Each number is 500 + 50 x the weight over its row's rms, rounded and kept within 0 to 999. Layers, rows and columns count from 0. Numbers have three digits each. The size before them is the row's rms in percent of the matrix's.

# up: layer 5 MLP up, 768x192, rms 0.204, rows 88-187, columns 64-127
# down: layer 5 MLP down (transposed), 768x192, rms 0.597, rows 88-187, columns 64-127
up88 103:450549555540544555542508390439434598499537563546478588480481436521468460538527536405564505456421472467462569558543515479498497481454561490483419460478381517575467437596480451451490495509543450
down88 105:439537567464462507473480413534477527526575575593574554433435503478497503510446503573545486551428510493509525575503545423512567507619506494472490497482572422594487400541493450565515536482542475
up89 097:521502461446551482494438462524451510554537401538467473522481537539410499448489456559506517498516596538514544492505474517538576554563578560573488332542420493419519526522510497511554518412550602
down89 097:438511518348460523511577454551497503499449444582573545520548553515521508497510519533509489504462518532510509452387532459604461612524488406527405445557434489516435478521517441507567481604471479
up90 095:479434513545539460548542425446444535597513596595566530642545449519465591424501536436569565430515456455555423479502508481443430515527518534610468461432519519479504526587423425524543573440428521
down90 096:438488487537521545536553461483445592465530493423504535600483459484394592466478462469498543477561358498492500540578563474564509438433434525542513498447541402533514496577500486447439451455463479
up91 095:477534488534491498448472494507406410575556501507556593563379483558510530487529572451470517519485512498477446580418595470561425536570477591554480535484461507504583546494499494459513489527556532
down91 103:456495535526426477554492483419457556516481490537576484608528429533445459600521497558510508510397515468511483403510419487473560524613498510517438442540513410471554494439591502551488642493481495
up92 104:491455415500486465510529552386521529494594559519557489447477461487473478598455578492499539480562460465516465468514529393508554397505537552481479446514498565606586545481521470479497534447550492
down92 101:484442433554435460471596483581446483411580484499569534507453475466447541515455595466559542420419573562428546539485494525519468545504561505449501506508528515565535489493456550439512616506518459
up93 094:528476534425478632504513498460626524605517487587488475462518532467575498523513562457450538439536493531476448495617452517522497533608484579457520484564455513489502538556573489500578472484532506
down93 087:524531465516479477490569499501541530498449584429506514530597562473503461456632527470478520522538547513529511474480527467441537507471559472492524519425538480583408625624441517554553495582511415
up94 102:428476503430552443464481462454601421469497505489481521399515460507467504524586549489534396544528536420526509491457542503490514568491471509494589460666482511484513396571459572453428536573468528
down94 101:373434490453497450610486567510566407494481452581486513488549483425383547511567506490464460563503536497560523464501488502521472430575440635494561513500408489456565478505413500508515567481556585
up95 109:568528601379534482518498516592429469519471460530458496568519567525438454456455480525503636490535485500481423488647468530580475555441586544545514551490474516551485468457507483462381520528591426
down95 106:501542582548492512456471537556468429461489464431432485520540655550477527488485564526528536470456463483455529482437478469496513589457497410567457419541508505501514422476459496505474492535580462
up96 093:532490556550504424486516461452480433578492507535466414421394514531497515437456443537509539498542514513476485479587526578522596499480549526486481515352479499366487496530580537467519571464485413
down96 098:466444516552498508496532532491445408528428541548479522430417508478527527453530452616522530441403494413418463469517435544535548505394604555462528435408514502535580469476534479506496473553503473
up97 092:522551451510492585415549423464526485507486507465524456422557508450526543598498472585514518499512487358456515550529495552540465387573454497494567517564491540485428484494605498454442408473467520
down97 095:528506399523470504522519448473581485436420566596449486439457553520513491538497530488470503518588436515549504500521388472588595502448563521607510578506531435506470572545399475526468488537506499
up98 098:517498541479564520489501497565536473405532556439475489539571553564470528412510393540461524519500358471560530424490465481521407487481499494564608425457465530507496477463543480482538583472469494
down98 098:562498491586497549496599550442519593600515450442568524500447511424534499461416455502439518443435473433519596514464460545503595531528475528627477506510558570580497464447597531531423545468429497
up99 108:527455496505459546490422525450523497492628503427510560491448476584395479496509441443431606501574517615476514505461416561372552543510566525607453435515543550456528483509535473426553525405565496
down99 103:476491496505476503511494494545513438487548486492434483439535461394587498428550498457414407552550532545532412433513499607411467472420533507404525439558524476502464548497526555470521535509579480
up100 108:447549423490577491500588427534506580551470473443453403544529499496359526457491478528561500510476603484500552530460489530499504454449576592459555514505516448473423481535473615479520440495462545
down100 105:451529473510508535424634500576515547521505486499527509478556480513489434549438501465512547509535537606481524479415567493487494523513549596502489487507530516515420446617535554517494496552423465
up101 108:520571574436563567343553509460404539562532527469408457465438502491539521523465455460490560513380454390507489481438487385590545414508432566473507525537373446407584497506507555541597470536456445
down101 103:451498517534505473479543479457526458506577444447458492524583492529500439514556492529510516491448499504499549437497448368500629525513406503562499462531431504478535523652489483523613517477417473
up102 103:477476485467502484430507556515504426536585506427431526532522484489568473594437450457547494495441526514503431414544506526576571483538470454552539497606476530484479375520495518582626556550469466
down102 099:494441490511548551368460543567519521584499437485477531550519482518553523513426521532515459482581532504520487467562540573476438588532564487553534519539494434436525454515494482548551546488584455
up103 104:530463576493451491534480507503461508406552504517597476534544513607474434503421553487454559544523456501562482481491469493562472502406495370537520441578440461510476445478492529400510462357559577
down103 102:565526629516441485565435483511407527331593503498558513548507498496463537545528478520459559512556427483535524468494436494536474474508536430557515495537461490498435473467458461420639528420536545
up104 095:468412507413506561520494559470425452530582481576585459502468551518465507413440465444425530538522492465368545471422532575456539516505537549426455435540517511417571542496548482457531527503531444
down104 094:545466488524456451545561563521503441512471530499542488413544584563463487515471577487354461516528421514479524409443524520464512567620568444500413442610548419477545493479471433534444467486610474
up105 104:558531488520554501543623519542522436449538507474561487516491419516457444483487442454534573479518511483393501545503445480449492464486493578523536473422472605570547487426556564456502455440401516
down105 101:418516488587476461458514518513588471484438494432534471509413512486496580438533515556523469488450551545500508454529460448512482596481536477567435574543389532485520431503485395463540494506486569
up106 104:452535529462532418485500461521474488454483433531443552455531488509542444479533513467460487380536440553547514575635504583474469503659493494505538482443476440483551450586484476524426527484638496
down106 102:510516484405456513536480393557522529495469386502472510511584468436555563620531535513531491486474486480454600542501500546520509524554505404364492522558445503545500524498444533486499506577448473
up107 096:526504496468495448573501421421522551443481551536535488531518505469568495492438462464562461507560442537505527487470493518520456401449547510547437459578582452476476474480422525497494514481483626
down107 100:486526388424497439446551426497501554433463540584565437483472503428525474503454554485472546436552561531537498517577580532469504500543423516576457553597465486450549580486525433434489451609453499
up108 091:572506567535503506472422509539581523570492522558531532519448509458460473413515537471539498575483595525525516557483478486520499521452529542507464428494513563524450590546524431532552463555454472
down108 094:522508487532556413578560509558473431414508587484483440442515449488573549608495521517456557461424471491486517465430496504473514539454460511463482444418555520472456537586516542443476611542523530
up109 093:491486577551485548558452551458566426478474561495523530541505495560564469419436537528539524585444586520474431509589516517450473451466557405536469527567472503547537529571503462529541517514570408
down109 094:388460513487540486513480561524523541495453442548531496447476496548505570407495399448591507549465432577429528556438540449469519563521518521515456504519513468439496546604424513468427443490480439
up110 106:505614494520592547437545535511524536490513517520466456472559478553597516479539565480528486414488439467451577539522516582519429435414448566485520587481490449477472532584494584516446521442482490
down110 106:476542498506505530471489554526565501404459465496461434505517543512555527489521477434504521433524481435404498431461531624480504479503463474538547515510383427537505414519521543517510576468521594
up111 090:488535474435511499505538523460555535445486554575523405362463584559399430484459569407517445502564491473536537490442555466411423480533602490562591517461429469532548529590517488520599624445444535
down111 092:457540540523454499492546453452501400461506533534521485586430548535446452482446586481496460480579426580471482459500562493431392498533496460533600526434483476543490499559499433519574444477513532
up112 108:467555564672505434455537524409507455514438602466524559517486484491566463537470478533498485559502467404440398568483421410416518509448472517470498515559434505600468508490453487456537406574508367
down112 105:522559517458465457467483503489608526491459377450611537458478540539548460601479458445469518497614541513420542484514522570430627529565486567609502506484423621579495541552485479497476448567502449
up113 104:521502582495514481565533506490489472511520455479516519405479440603474454475449574502558563474416514475460433581506525432500552507518547548533464465439463531484501500456497396483607419383470486
down113 109:574459431422483532537453577444535559465448537472508497551438463538473543516441535562428537521466466563529525533391552497465554521492525472446405446470422445508559439558463437491476462598511449
up114 093:503510487540591495516528547501479437486430535470533536497456491527453477620480502527537402575574461504499535525534624472458593475499472460568542512503456500528649506418488603570443471543542444
down114 094:489500467435496522485531490473399529545454539546520501479437490427436552474606538504579409493597476487458451499543533426564457545552498449482497485478592493491384537499496421569455524518556539
up115 096:378499543490525499490543620493424490606480489487514514442523442579474512494474415485469381572454536475448520481524508524509544522507550472640476483459550434450514432469514481484445508555440496
down115 095:482465432558426535487533525598588536505456531601455500536432513505548501529522460432441551469486526572498508421516596484473482488559470409390600500503487464447568454500525590428507576546448576
up116 108:505524547533606437464475494522408491496470472552500514499501402504537474469537583468508521456444558388451607449552459608538468595558603468507499395509508443550469452432512521598526517597481518
down116 109:485499491442468459521515517594565515506563517514506530554499428577437512440506464542473561454478524539401559533482448569529452463505538484551400453494551504522562547526477476538550474498495500
up117 114:508576482591496581472532596500513474462472537533579504482506529450592535559437534457505457514481498445485484495590538530434477472595447499507556485542545437475426441548554475480453475448505497
down117 108:505515459476472471502510501477536509501496532503558495533586449475565579457483596542467494509507493474473467486546518549522520543574415503522545467545536438457414540524471454498508465457530540
up118 104:505468395576412443522485547465488524408531543564469504490489504535511404549435526503479494481554529462487433430497437506456443509492588493525569427474550449426393487550531491460493454535481424
down118 097:475556530490537544523436512521457506426573501499544459437431494523472435585459452481490527531456503565488475438539493526535498451489471482450504545442490563349517518526568516431400521646568567
up119 098:421440502395570550520568571443457506451552494557481383524521464606547502439498470525487493415512452379484537566572539396468463461555475432385535517509503498527505500466438499526484494552496535
down119 096:473530492479520484542549557489436611425555479428532479504489450495530460493534545413517517540531515497530427552487527481501514508477481480489492490496505519522458503581507508515399571541538483
up120 105:517482508494576492600528521467435508324492644411522466434476508490568495431515448534536592518559472545493555489474487424521468524457462465550471450461361456404525466545395485572447503521415494
down120 105:500443468433495512586580550477491460508473508505429432514489387533514560534559518412515500521630484423432375476417543460539431488473523507500498457500510403487565500492518537584401446499495429
up121 091:540504506526486554573541529428510434492471516580585522527534499557493469556507515460406413512460535570542556540509471570496457534562579534500499463477455415505419381528483443536516583399582460
down121 090:497429420517508532418537513578452531536488517510476471443482523469521513500528469503556556484491479410427565450476509502512549484377495458377469501397575510466422566463520511508464462463445493
up122 102:547487483499515494553593557431503477487574524561475427523480520446518500496475469483670613463536512470473505468536396509474540605481528448607521476574489598391516451510488464499434622451543518
down122 101:499576550546482460497594523474469463543532537453515484489430450512425625525612542545518500430422516538466468483542505581422507444505519495520524492506534509434593499473430524521433489486567585
up123 091:571515507442535501463510429421470453534556483492448507542547521392538499469462503532548559426524518455570390488490584525453570499501555560494540460531528476513457532402505596473488501508531410
down123 086:546510486463475430621466449410475485502479523445474492520541492508523546510447456548552486500567471482412471504538509517503511529507516552517443554515410420443400574550552435541540542465426434
up124 111:493464499519533482448479434503498455435472429425473498510504451545494386579438487520483489544487566530489582530565375454525437513556566521588444525476465531440519630462510474436535525546514494
down124 106:438525516532608500487486513554542414433396518462409547587510449600512453570477524497445572458460462477523598601476484512513490515538521553486515529525551556516553454576534485519501511620418411
up125 095:544458553506495453519490549430519524446559491412510474434537462491407498474491428495578468534506515477495505537462554440470465535457525476651455445483590488512395567469520608459538498520466476
down125 096:516451436536502484518660503444478515566434459497510484557522501477526541441544532503458385472642516500416542487439527405566436481638508538488462561528535491486540517506558511511520489553485462
up126 092:517499597519563613513464665438512459512507474528499429512443531485429474529493505398537485540507524478530495550428483468521546435557443568481471456497538566538509504535490541516481449552392449
down126 092:540411397422540452506487595417489442481600494448480462490529586470443499489546476505469476491453491522430512460524536433501515449527484477413555469560544483472470483547457525537505492524473436
up127 096:422557525455525599534499421477498461473502501494554586490595501539454438531514430517568527505430550420424549508582463421491537463467532665487382538515547459499574501499579517532519532519525557
down127 096:519529514524593456458537414527529537487516525519619524488509456565478472584485474445505420532462551431425454477508458471478487455465525499529439540475494489549455460472546631610483463451441479
up128 101:523507518496476511522476495518495568416460479490586543451579508561478458540446437578503494504425586539455542584518611425680422549460581600551444559476473491565460484524483477377496564467532421
down128 100:456528479502514485537540530439504525442512450517458533499498454477551458605494505509568519498357434475431619510503488603584446565460469510525409513430576471512520516492566531471546536473462505
up129 099:570490407538486517482492526501602481503501569550523462516452492476584556470499418470495447504554479546530432509578469486596533557493568474509483572501477531489502529428539529469471526491530483
down129 099:512510483534413492557478493535467465607456460511569473404446530501487536527473420554490481481481575491494548524458487564586497464509564440520513483543408474522519467500541472500504498480500557
up130 097:486535467516531470504528451422562443451525552399502466417489546474489521536616427483530505555499508475463554514535497507567579516594469552489463498511484515449568545549509577567542403407431601
down130 101:504597425501525580538359534560510503461494453472524437573461478479360536518670532504446529431538459464449575496456451460484508506477471402525443445522481406470554528544458559524558408509425546
up131 094:372509449441395477529427436565507602596504495447465590507538474481512519426542454445411497562559444581512455499561410553469512451481410491499463495538522507510477424554450518535478630491467538
down131 098:488474546351482503426541495466507468487535433583603421504483477432458618500491477523483512523480451457558567545475405405585448536521492474505441542519474578480469479515443478486504512532530477
up132 093:550514484381471389502500499436444566469527524543463471480522490602457461496533407528506427492472549531614386425549539531524577447513458463479497550507483455425603485515513506487543519413509486
down132 094:603461516429552596443527526546509500467486590539567510531535516491449385458558508551486451461469442537569512599584527512583597491435551479637464533437496492532542481492436495503601549488480497
up133 102:528481506550475457527476529545441464532531533526565512451543473376466524532447539582442548469441494485560535519588460466460501440585506576517514492434535476420452464549450399614449423488527523
down133 098:453388479478464542513655566519516440544530485444550581509571536451475568540597535499494521461611577536639451499530490475416421610485499549461517519539440520450438488535512435642513459404476550
up134 095:541529468514482493499566535528495512571521466419572459488414576500552559572435584556500447554516432543458470533491498469559576484451454462518531556550386485447503516511532518554527581479575564
down134 097:553440306485518452511473468523483558498507517542499540559598500465571488594513486609466541527490510576456443571505492489527572613546498452492479575597433505488546571540444503586529466545474562
up135 107:539453410508566532400483416485394559395468534509443454540487504515467537410437554443514547469474500506517513447496470551467421455526522466572493492536593480412562542544409558591544505404505484
down135 104:520500456575541527475488463479503515492500438507453436423585382434429567491496522421450524448415450552513459461490442509481421486598525480460476511471401557483505600405473591422515478508502464
up136 098:489488537614408543566576497523461476501459538532548469549591436552527510485484439442520547546464533441547512467473559506479432420510487559380476447483564510505471513513473533465603464453518468
down136 098:515514515477409583562460459475532580548489621379517499507522526459508480517482547537531617518538538534412412545422507442564543506499471504478432594540472487430446443510469470419526448533503474
up137 102:513468630506559488482505580593462531457456433571435501484460545521490539467391454536619595528450527594482355589528455491476532457554464509476489472537539501506505490531358502452493455502501464
down137 098:559398554539517536489519443563524615621611438562470495528439471517365565480474486631639574545380510455536506589505438494495599520488484466508498566540471493486521455475428492517523436449425543
up138 094:522501543545479532539514506502497461536541524575540492422566370481542488403463601535430490460499437566562508410502576521479520542552540527533458559480589507468502520479521513502513577560403456
down138 099:467507576544447606478535557527540478561475478509383539455505506540569579538567487543462609455515472504588591492536553477504506483548471599435533504499570499502474515576535399546550544464518530
up139 115:511465431549522565536498562500515506504553519452481481502482548480597533422536418453506478534497518494568483544470528528546524480420554387491629442539556546516429419504525542555477472437539491
down139 108:336545416500555437455456541496499389551492542521513420595511486533508473541499472469423510520514386480555475554522513514483454501524453430523516457511629537416473458511486419536494503453474451
up140 099:536538615623482597507382472510558449504558511539498498548476561491595552432541577474537558624504378566468565463526513504447495428507464568537531433494460452507514462498481508474463460516560501
down140 100:452512553499469553623439472487449522605541527395534418456453577480603469474503458500584571478500490489457534579584447386433587512511441486509505473505525463432456461607419514474497503566498476
up141 099:550411475499507443504472528475464438484512523505482512392483527451481534509463588444557519522475500455479529486548507475457466445506457486550438495501507529510523476542388496563575409508439522
down141 095:401460566452479499482459552469530506426591491553462451468424504546496562465561569454480569535395494542466431569530668559463508478555497375560503499480480514500548487433503529524508489561527561
up142 098:503577523419525558522475448399555463428512461469443453413453560425579532504484462552605535554477482476510419584536531475529530506463503460507560512513506503544507551481478462493587464484479529
down142 098:506466534498479444489497342528539562543572377503577537453475445502513618502452454466434475487474461471580513500457473461580571512487571450584392498522540640451496490500545428509503553508398475
up143 094:495475577481556430447551524484513516547459585464505512469468496446503551483486474506484533572500498555457494500544461479494458547546421519509534387532464576524497491518429495569579570525458340
down143 101:496399500560504509570488445436504491518528612459556504521420483431437486529436437553535554439501498534615558466553575541533488535450541458530530456451501496471472465531521481512493456445535500
up144 081:409519534468486499442504450454563489542505536584510502430523536545474599532517501504570466398637487411553474491486460533520524404449536506478516431613518508485468463457573638470526445476556501
down144 091:460529501523520549586496525475509522532509371458502464478471504494478501512574453494427426434357492475515514507530476433423407509379472405467544519521496453571555518461552409525451509470511477
up145 101:481470500413592532526514417507480516462457449524432432494499505408490563530536485513414560378511533497553498463447449562554479484507447491456578511504477556500493589535454577516492532422479429
down145 105:507479424561534559500503453454490450491539539496528399465415457463486573517496475434526533523393547494501563480506473530479534465479538548497503486565606473457484416559512559571478491500479481
up146 099:539566511435529550433487453538557502516536540574465466370499496546349462557510405578562498439495528428513603552463476490433567520466492606523485465437464455437494462473346490534556453485543490
down146 099:451511500514536552560529500514545556493502529464549565481499579466489550655565421544444486483476553541482548517397516569517451483508526573488478510527607496504513592457500442490481579427496484
up147 100:541583504532478471460442421513481464473415494445430545407486551565455429528506440482513486572570419476404601526471494535493497600457527511482456557487526468484506518491525455497611541482492505
down147 100:545584520431497515481443464433458496508449459484483527531445526539468445553533444526483451494479513569461575546515514494541454713417421451489493501456552478453465506472505516451586453501514472
up148 094:529573512527487506671571489454597431484515458507542590441493510497395450556521486464448529447444611483455494645464524514379516524493503509532488418522455487439481493501613501544506444473513506
down148 098:491490430461504464545501478428471602476402515506464464584484502545594518559436431424518458606511491562549495438506452568516423533541476511477472547487490585450449500525471548540420520528505502
up149 104:469418506470475474544499507453529468432454467481452461536412537528478477531535592599542459430502563447513454478641432621518505504511517469561444463482588492459495474504426575437492454531606516
down149 096:648499525587590518474557559419456520464536536462483530536488445453494521445560552467588509489456454417421497522524449558507564449535463546546552423503512518482530490443441458546535525498514539
up150 099:577503510511480450622506438465492475580439489541568597475536501521524481516551574506426529488534537603527486558601505578589464460502516422542578565459463497509561466443477529636422598447519582
down150 104:506442508437520532560550594512593538547447550517519503418504580611563468563500429490571435515461533451470488543394461473491438545595543487536406568501483447490509437463444513610512415603512504
up151 102:578544512556575520526597562552523512402427496430496436435419515491412528507501497529456554547486525461466590447505551519551431521503529521559514492477394505563479494434481599421499590468479414
down151 100:511508495482540521509581524560522543500484421515475539512499550457506559520518524485449531544434416580548572600469477546526478535493441437465496507472359517521623550542591499527530501430421492
up152 094:462500492539554473547556506398487491538475598532497495555469475487500463483469558422452436475499593541559511567443534484459519454489486502503480440408478563493545482510612571573488556514480612
down152 100:505529469421490516566514503472517529495482467491523526457455520574493511543438525435539425539464533497471463512458488603497549482446521483561505547594449495464475455536535517532521503545591505
up153 101:521466522492518621517441458420530474478483555467385531500366528520478559463423533482444485536473404576542442619550478503554475674495472557521411528436463463475514464573497550527512515448499500
down153 100:526445491512527528447428561529472527498392612438521483448386520447461595453519517517453392520541478548535450542542455509519498495568409578545520456528541437554428541539475532572521525503551490
up154 104:559484558439530611443445523465511523410477547505566436409421539480499516486512387590540395447490525534514486550493455533614477516447443508478412529476489523498434510546576577460565446488460478
down154 099:560457481515523505507486411383590459548459506438541537384504522571459551538536491499595473490523452523476484588487580548543503496464459500578454473491484446487524461507384591559429521504455501
up155 097:436498511476603469557542537400549439448493483472529503493458482492493527470557418470482449540535490537497446532527489502589493495474471534485471509504506477419476485412544529506493514485523456
down155 099:409479512473511499490550534540525409500541424462568480519498503485426460460541495515480346475397447478535449510574618560597466536464496532508465525523412461491419579544494437567493408408506475
up156 100:444518503380428503642523556524472535429579474573397471528475437495453426509495528503500409495474476477534515476401580563469494494472596479449450567466482648515461415553442520425542529443465549
down156 098:567423533466469521501588575461589481462457486443472512528539501428617515501425443582543505567501546450465459411472459492561515539537563427495499584517454506447594550546507459468555489513555377
up157 112:522576567650429481599522430562456445471517523413409508522441594505492543490457539533519544586429484455473493543506542490492494480502512415452547459470484517536482473557494520477424471574533434
down157 106:521588549522436491503456508464491504497500617500541556524550523502592537415430589458507487514546461418529484582480444505461518513498476464533619415561592577555512418396561526466461436514535489
up158 082:488407430494424495490512465409512483526554574520523505483455425487430517467372507484469508588451550497538505560427501498554479509512478366623517481491543423528504548568487559510564490535510505
down158 083:389544517497484495485539526432575545538500510527481510489539595404489577543520468541457496439507502550486575496460547458540477628418458443477493479427458496538447582547460426485489522502472419
up159 101:447544459467570439464483523455449545537380497391438535504520547533478522445553452551529568440600485427547422617472498498479592528499506499564461554508467545544512494554556572520540467457540587
down159 106:390520512472540467529449436510520499530399522438527515503451543465471438474550541436593541513550426443478405527484571425498501525565456478532453495513465466507540458479454488500512499572527565
up160 091:448496544544489480527433486619496508592480493463559545519450516498475498478461574557418490520588467554518440497437530495518514536506502460528558535445491500468552440404431424484479469551598537
down160 093:473558529439461507536462532499620475460531437451589503537517500486494533499503550538548466398427574485423572540568616496542483493461550515506477488499549454495448500451470480499390520450495519
up161 106:565561560517546463455564518469588511509522418429546502526521504632458560474435489507530505541489370477444437432573459509463474512567446451464492522501464556438501502452567451587519548446464520
down161 101:472541557566557591530499600466499565498516411513560536444521377455513565560470443563496404483507498468519420515469470516490453461468501393589475489560502567512454406437492473522530494561442563
up162 090:554508571504449536460538470463558506350429478551383557491360513494563527504444477421521495386485510539536580429465552522528546583526420538512491450524363455532553479445496550511489497512469518
down162 095:505509407501478444569451516451528520477483495548405481509630490582499568488526455514415499515519542484483522492478506515493500592507393543506434553436502439509455480520537471492442548417514560
up163 093:559498602431461539345529528496532380445531462471529459523375485482447548490422479520584542597481490454591546538513557482423570554475429554501537453514505422504372482460543491433468491560505486
down163 093:471505492438478528427682503566514513445563443508415471575425504534641494535521465473525496450461536528455522453600447511565561530520524584524476556491425450400478495536495575496386494508498489
up164 090:495455486519464381385480562455468497590494490546566497610473515572463515525507565592552501457614534614488423604470452512520470540580418423561499505488435521475540468495470513474529469472468516
down164 103:554564514513532526561560413514444498528414511431590486628483558516489468591426488490571553516524485514497489530444469504453544591530474539618489571540489564544564552517572478429465429553482478
up165 087:577463519566602612524622498420545445496483563473469496486471548397648496432466530478464403533444442540495480509423419414474461466456484497568443453406447442509402491510507482498424518477436563
down165 094:434475440461504514519472395586447573526553516458548503448462452479532500511468632554457570514505482520621495547495471444423532469455438422503481524533456508599521461496497507461481451502533457
up166 099:456459496559401536545494527445456480487524510562510404529451500468468605519517502428463438575513452465448486541428568506568518477399505463523469522534556498463505629481481490497452483399535461
down166 100:516481577530470487405468517540537508435503518543436500512492527476535513500463521471517528486457417527473486528445522472575599565494593482465515450539559494595463492463509506556486591428505437
up167 099:483449605448525492476553440427513479495476485466598495461489537506537470462490518414548482346383511540543513390485455501415489474500534533572510491565547486432577572432457412507444468552523512
down167 099:510463433448523544479545469485465454533499532518582459419466488523438583480503469498571449482376525402478439489449506605585457517411617525481497450448447478502487443524595470535549395430474502
up168 108:552489470523475587528483500578546433526521560478530497569529476525495524611504580526509445395432448408584472500599579469444555513389448512502511524455479564510516441417524509582563517413479565
down168 106:543568480502396491524491554545482535523535449523466507508586473561396513499498514479576477462497476379453512399480535450434539518444448521480514445531491580603503443501540413483555532478610542
up169 103:439525545520503469529539558538547553527536576503518532523548484504531461477429522527492451475509467506448533522538494422552528549493464556565472507450560558511524472553405539535440498409510518
down169 103:509492424495524540473521409590436626484542480485487427576454523507516454518502470481556493459509451487506512507441519491497430528444515574515448414526453480543577615496476560643497475490496455
up170 105:538537505503542538481505543473462463499419586428391528535431492524513568494431478462443536487494450486454553465494500444529484404453587462499541421472434493439587487516501488609537518569433515
down170 103:589565509467607529455535529487467495515545506502474526535582533477427601502506473513580509521453485500444524441459512510546439497510476499559494493484499493524496408422520489606532534626420518
up171 102:446490528564413500522449621486480412576497597525526494499476492454472477527527542529508512564529530585536559471556470514542545443549457542486524556528462500500549463476514493516571519459504442
down171 098:601469484419492527548506556427504524571466633472475444447491463452529443556523516461570578455455453524538462471515452477475448507562528581460522580430633576515454557457484530540523461457460421
up172 095:546401612456535459483615498644474475545511480562509483480517479520567503500437488476575393459472440516487447432508509520451568578483511471469489467541504529507474470431522569540479506532406551
down172 099:533539561494475425492533551504549542570421413529502481541528518549441523431420516407591478499443429503543489432448599495503389536410476548500498495496570494492550553490527497591489505470510413
up173 103:499580452530536514525499576596519454563405469528452565553477549484469436488455371472557489510595461501564497564595533465558540525471596469550460462532477551371523545429539673458510427510555459
down173 104:483504475457488480599517519599451527588413513461489472527517550506466515510450487504471431548654440574621506523519518367590505559521541526451500446497520544479553508483515594526499463538495496
up174 113:526460458557486349414518484513490569523457514479399481467564418528493512504471459415550379538571487468475599532535467428501551472602576517464465521466505466434491364568508574538547495544608501
down174 106:501415527502427445450520437533544490533456446452500543507598500428458502522493499542503461629518430469493441456612584516534509590518483451377521504437574533409474444614472507474545565512514491
up175 104:400417507565553476515519546542471505528525553564430502503466514475401552555548524505549451512486403478419529491420486550557460502482522507539482618481588505602527593467522408544518456476498557
down175 101:475520371462530504521551525511474478506574524505450532396527568437399470547537462495486537480375483511465458488469508483501534576521545434605574526402545494545539556496458547468412565486528548
up176 099:525539560487527425496542477481502531406561462464500466480508462547477536581530525518575570539408536508470539523443418579523477558542479528536529457503531507562437513481513456516509588476476488
down176 098:417525549546545663553555487394501484425521462553498516483510437498421552542504481547572416471458531488451457478490516569508495626425541529563450403499503458522525462530526452501463501486458563
up177 102:566492452585523398469520518434494459381558526487447595420411487434551515442567424438464443487478578470486494512489478501469521565473557514490610500510473515471449524588507452540471385578494502
down177 100:552522544481566431412523514469473510448527447601520552596523578489425605565549519560541444411495465441453566436505586482529481569459576425483635562464544545508430509587486513577455303534499562
up178 099:542517509521534447479487619496510491507586487494521433507495525521477514510535411471517493470474525539549456546542548487486489573557501499590514515466612552506452525471501527486436429456450497
down178 100:551501576473487452481490537493595461516520582523476466511449538499471467515424445445537546516454485437449498490471476465487473529533567530465514508480544491583416437468445521538446547457533635
up179 105:550386503558461556584443570476410463480432527600527464474472534524494524504546417470482566447472516496522596543459504550497535463571391408497538470508407505477529521506484532558529522437470505
down179 100:571441541507404572496593519506527577429500492545479567497579468624451533458499413564415601479459513475537624539482529454455571480488493536497536482578483503527532513487479490543446499399553499
up180 111:459577484487617498541448527512408488526487432467541488395407568491439520496548533560483530546382538501477506546537453491550467489455468534477428501581439493379533438403485440377477608467444481
down180 106:448510463491569562605495542506444414537472487473470455481426547471555587531506518507515467528513457469479518570500531465572474537502556549538427561471419529495494509480544395437545539509456499
up181 108:540512508516493571665574512493472507559493552594448474493514404398444438534470495505530517504474541460541520490540532532463506494489616452523570608546553525406532486494455487450478467478406542
down181 103:532558459540570503529538538418501491667473544505511510448396472560522587496444528484416534494500492470498552590493419494533539645520511399418536525540547452517587479550458485452488487385492499
up182 104:498549448406480481478540524575539343503556485493487579550504555500410488503399476559518465465475449556499405530527533565467430495547552533500463550456519536506583562516525411496555528494471479
down182 103:560474469474584514572513593518516473526423548580544581607435521458498457517561592603442540454599494511621516547518527536492452540507471560544416473546533519595592500430464392549535503508453447
up183 097:487496528550516463522450513467489462487562444473506478537531456501505453498500458425434530590466509499516535543580448513518446544510534486460466423452414447486444456407434484530552467471591527
down183 096:441454436448455516513558544434508548470512491532473547525477500461582436538525510472511550485444554551415518594434566463536487445425549524466494488435517537459525569470445569432493541521561493
up184 096:532483566405568476508502466508467482461590496460478543491424457495537482422580557447428541381475505460462470463505427457553516486550512494537441472515500482556558626430551544450568491453504536
down184 092:500414523441547570494523504455509497505501492422580487505394463434488585532533497526433496430425582512488482489496411424511518626565534514457505502548463521451545612491523534459499475515456563
up185 095:483570451536604445460546444557487576511441570508565530438565428457481534461536463479482470487587525534514491446566400474411577445434558445400458510547525467407493429473500546598488403554436517
down185 099:573474572446546494458434521514474483456494511520460455519574489470574492453568516472504514521467554509516441488415562517508592557441539502541476537580592515528495407456447495500551432564392502
up186 108:528498466453469549442566530443465528531480497471498427463528533414449430465477464503508480471494456511513561551535414508463504440569444573546544478394528543456469488521460556492472378504484392
down186 102:473440416438530564538509466437602531454439487494610433535566436481452486520506555517489525529552511518431625604483525446435525457487505566492614460364450548444519510563492497463441449453516459
up187 090:419557484474519554574509532567589530527499570529453458502602503542437488511492513543580541586452553537423531493500567440469483495377520497510507555498571477482540507384470556535606509508550513
down187 098:501540496489526522519529434596483492626539512527457549403554520581484469548446532535578462488482488511466525521424518533517482510491612480534512429514570553526513488482512489565501598564475483